Weights of a small GPT-style language model, trained from scratch on English Wikipedia.
Size: 15 layers, width 128, 2 heads of 64 (1 for keys and values), MLP 512 squared ReLU, vocabulary 846, 2.94M parameters.
Each number is 128 + 24 x the weight over the matrix's rms, rounded and kept within 0 to 255. Layers, rows and columns count from 0.

# layer 2 MLP down (transposed), 512x128, rms 0.214, rows 293-312, columns 32-63
[[118 128 121 145 168 118 117 134 109 120 109 103 124 122 150 142 120 111 136 142 113 130 125 137 104 119  93 126 115 139 106 118]
 [117 144 113 138 108 122 138 147 113  98 142 116 134 133 183 107 108 106 107 172 105 105 130 121 126 117 114 127 144 130  71 145]
 [225 232 201 206 141  85 102 110  25 146 160 149 150  95 118 179 112 188  95 142 131 153  88 135 130  99  52 105 158 159 182 134]
 [142 129 128 103 115 109 130 142 121 121 129 141 111 122 147 131 124 103 129 140 128 132 130 117 145 117  94 114 115 121 129 143]
 [  0  36   0 110 187  30 178 110 120  51  92   6  59   0   0   0   0 151   0  84  73 224  38 244 174 255 196   0   0  40  94 140]
 [120  75 104 140 156 128 128 139 138 105 136 133 133 102 109 165 134 112 126 149 121 134 166 112 144  97 150  86 101 103 129 203]
 [116 162 126 152 133 111 129 125 108 161 133 136 121 139 109 115 148  93 120 124 106 154 156 155 145 150 106 127 116 128 116  98]
 [123 130 112 133 121 132 128 127 122 129 136 105 124 125 142 159 111 118 124 130 130 148 142 122 120 109 118 132 112 125 127 116]
 [119 128 126 113 135 133 140 108 124 140 112 136 119 124 137 132 134 173  95 152 124 130 108 139 105 124 111 130  98 132 141 142]
 [125 135 127 115 111 117 125 126 124 140 157 150 139 103 155 111 114 131 115 141 109 139  97 132 117 118 131 126 128 146 182 128]
 [114 135 155 157 141 129 142 127 134 126 124 123 113 137 109 141 150 171 112 123 136 126 121 130 127 153 138 147 141 151 141 152]
 [119 112 128 116 122 142 151 131 133 122 130 132 117 105 148 146 115  94 108 172 145 131 115 132 136 125 147  93 116 121 147 116]
 [ 95 133 132 140 112 133 134 113 139 111 158 141 118 123 126 155 121 125 121 114 128  97 131 129 116 132 153 125 145 142 151 178]
 [114 132 127 143 152 111 140 169 140 100 171 123 131 127 170 133 135 133 120 140 112 145  87 122 129 133 142 111 150 126 155 144]
 [106 124  97 139 104 129 152 119  89 153 143 142 138 132 104 120 145 112 129 152 145  94 211 105  82  98 128 108 141 121 124 144]
 [136 160 114 121 125 129 135 133 128 129 115 140 131 134 130 126 124 127 126 128 129 114 117 151 118 134 130 125 138 116 124 138]
 [112 142 122 161  98 153 119 146 174 129 148 118 121 130 179 123 106 112 171 107 150 178 102 110 133 165 118 106 152 126 110 124]
 [151 144 100 137 154 136 125 106 123 109 121 131  91 163 150 141 122 119 146 106 116 113 120 122 112 107 131 124 133 120 103 128]
 [ 78  90   0 106 164 208 132  80 158 224 171 129  66  85 172 139 106 226 110 154 149 196 149 117  98 122 124 183 209 117  67  32]
 [104 127 118 111 108 110 147 130 129 149 127 133 122 145 163 101 116 122 111 119 107 122 134 127 126 126 151 137 151 140 142 113]]
# layer 2 MLP up, 512x128, rms 0.151, rows 294-313, columns 32-63
[[ 70  91 154 150 141 109 140 135 122 111 138 135 186 119 131  95 158 117  61 143 120  96 181 103 142 179 121 162 135 129 122 123]
 [122 148 162 147 167 124  79 123 162 109 137 125 114  95 114 141 171 149 112 153 103 114 104 127 148 113 104 137 136 136 127 151]
 [100 120 151 146 133 149 131 153 131  88 128 127 100 115 144 130 146 143 129 113 112 123  98 140 149 136 127 113 138 124 131 117]
 [132 115 146 132 162 110 113 115 118 109 152 141 112 122 119  98 138 178  93 142  91 122  70 136 176 104 149 160  69 137 187  92]
 [119 148 169 112 121 133 135 178 134 127 158 108 138 101 164  99 175 120 159 178 106 140 112 137 182 143 162  85 114 157 117 128]
 [101 177 143 131 135 157  99 113 109  98  53  91 155 132 100 145 129 171 105  85  91 238 127  97 172 140 113  74  95 173 124 125]
 [130 134 158 136 141 144 105 145 134 118 123 127 129 114 124 130 150 123 149 118  99 122  90 123 149 117 135 122 129 142 119 133]
 [121 130 137 172 179 122 118 118 140 168 119 153 143  97 174 120 129 161 156 138  76 161 111 152 120 135 123 136 176 169 182 111]
 [145 112 111 175 140 154  97 107 143 168 158 143 104 119 141 116 146 104 147 155 139 125  84 139 130 106  65  78 123 121 141 103]
 [133 111 139 163 121 132 120 173 140 117  55 103  94 147  80 132 123 129 152 156 133 103 108 134 125 127 139 137 138 150 135 148]
 [106 114 140 124 130 147 114 158 107 134 138 109 132 129 117 144 144 155 122 132 108 112 104 119 137 157  75 155 119 150 149  98]
 [135 117 119 132 153 144 130 131 138 126 124 137 145 111 115  89 178 154 132 136 128 128 117 115 172 113 124 144 120 142 115 118]
 [107 130 140 161  99 131 129 150 112 134 164 128  97  99 134 133 182 174 127  87  86 123 149 104 152 116 112 110 135 132 116 107]
 [122  94 158 145 116 157 159 146 148  54  92 171  95 153  96  80 153 152 121 140  97 131 101 133 186  78  97 141 151 119 145 144]
 [128 141 154 150 132 152 119 159 107 111 131 138 140  93 128 125 174 162 110 142 126 148 111 108 129 149 117 125 122 144 128 132]
 [ 94 155 143 132  71 129 117 113 127 118  70 107 137 174  76  75 131 153 100 103 107  79 119 212 106  91 138 132  82 122 156 139]
 [136 145 161 133 175  83  89 137 112 141 118 119 130 117 105 104 168 114 109 138 127 100 116 116 135 128 113 113 113 129 137 120]
 [131 157 156 144 123 140 119 152 138 144 131 109 119  83 134 137 148 119 122 139  82 114 104 140 164 163  99 102 173 161 111 105]
 [116 108 167 135 143 136 129 123 127 107 118 126 126 119 128 150 146 142 132  93 108 165  71 126 166 118 125 154  96 189 133 100]
 [114 109 161 146 132 121 133 159 125 159 156 113 105 101 138 160 146 139 142 114 111 148  76 148 118 125 124 142 112 144 130 109]]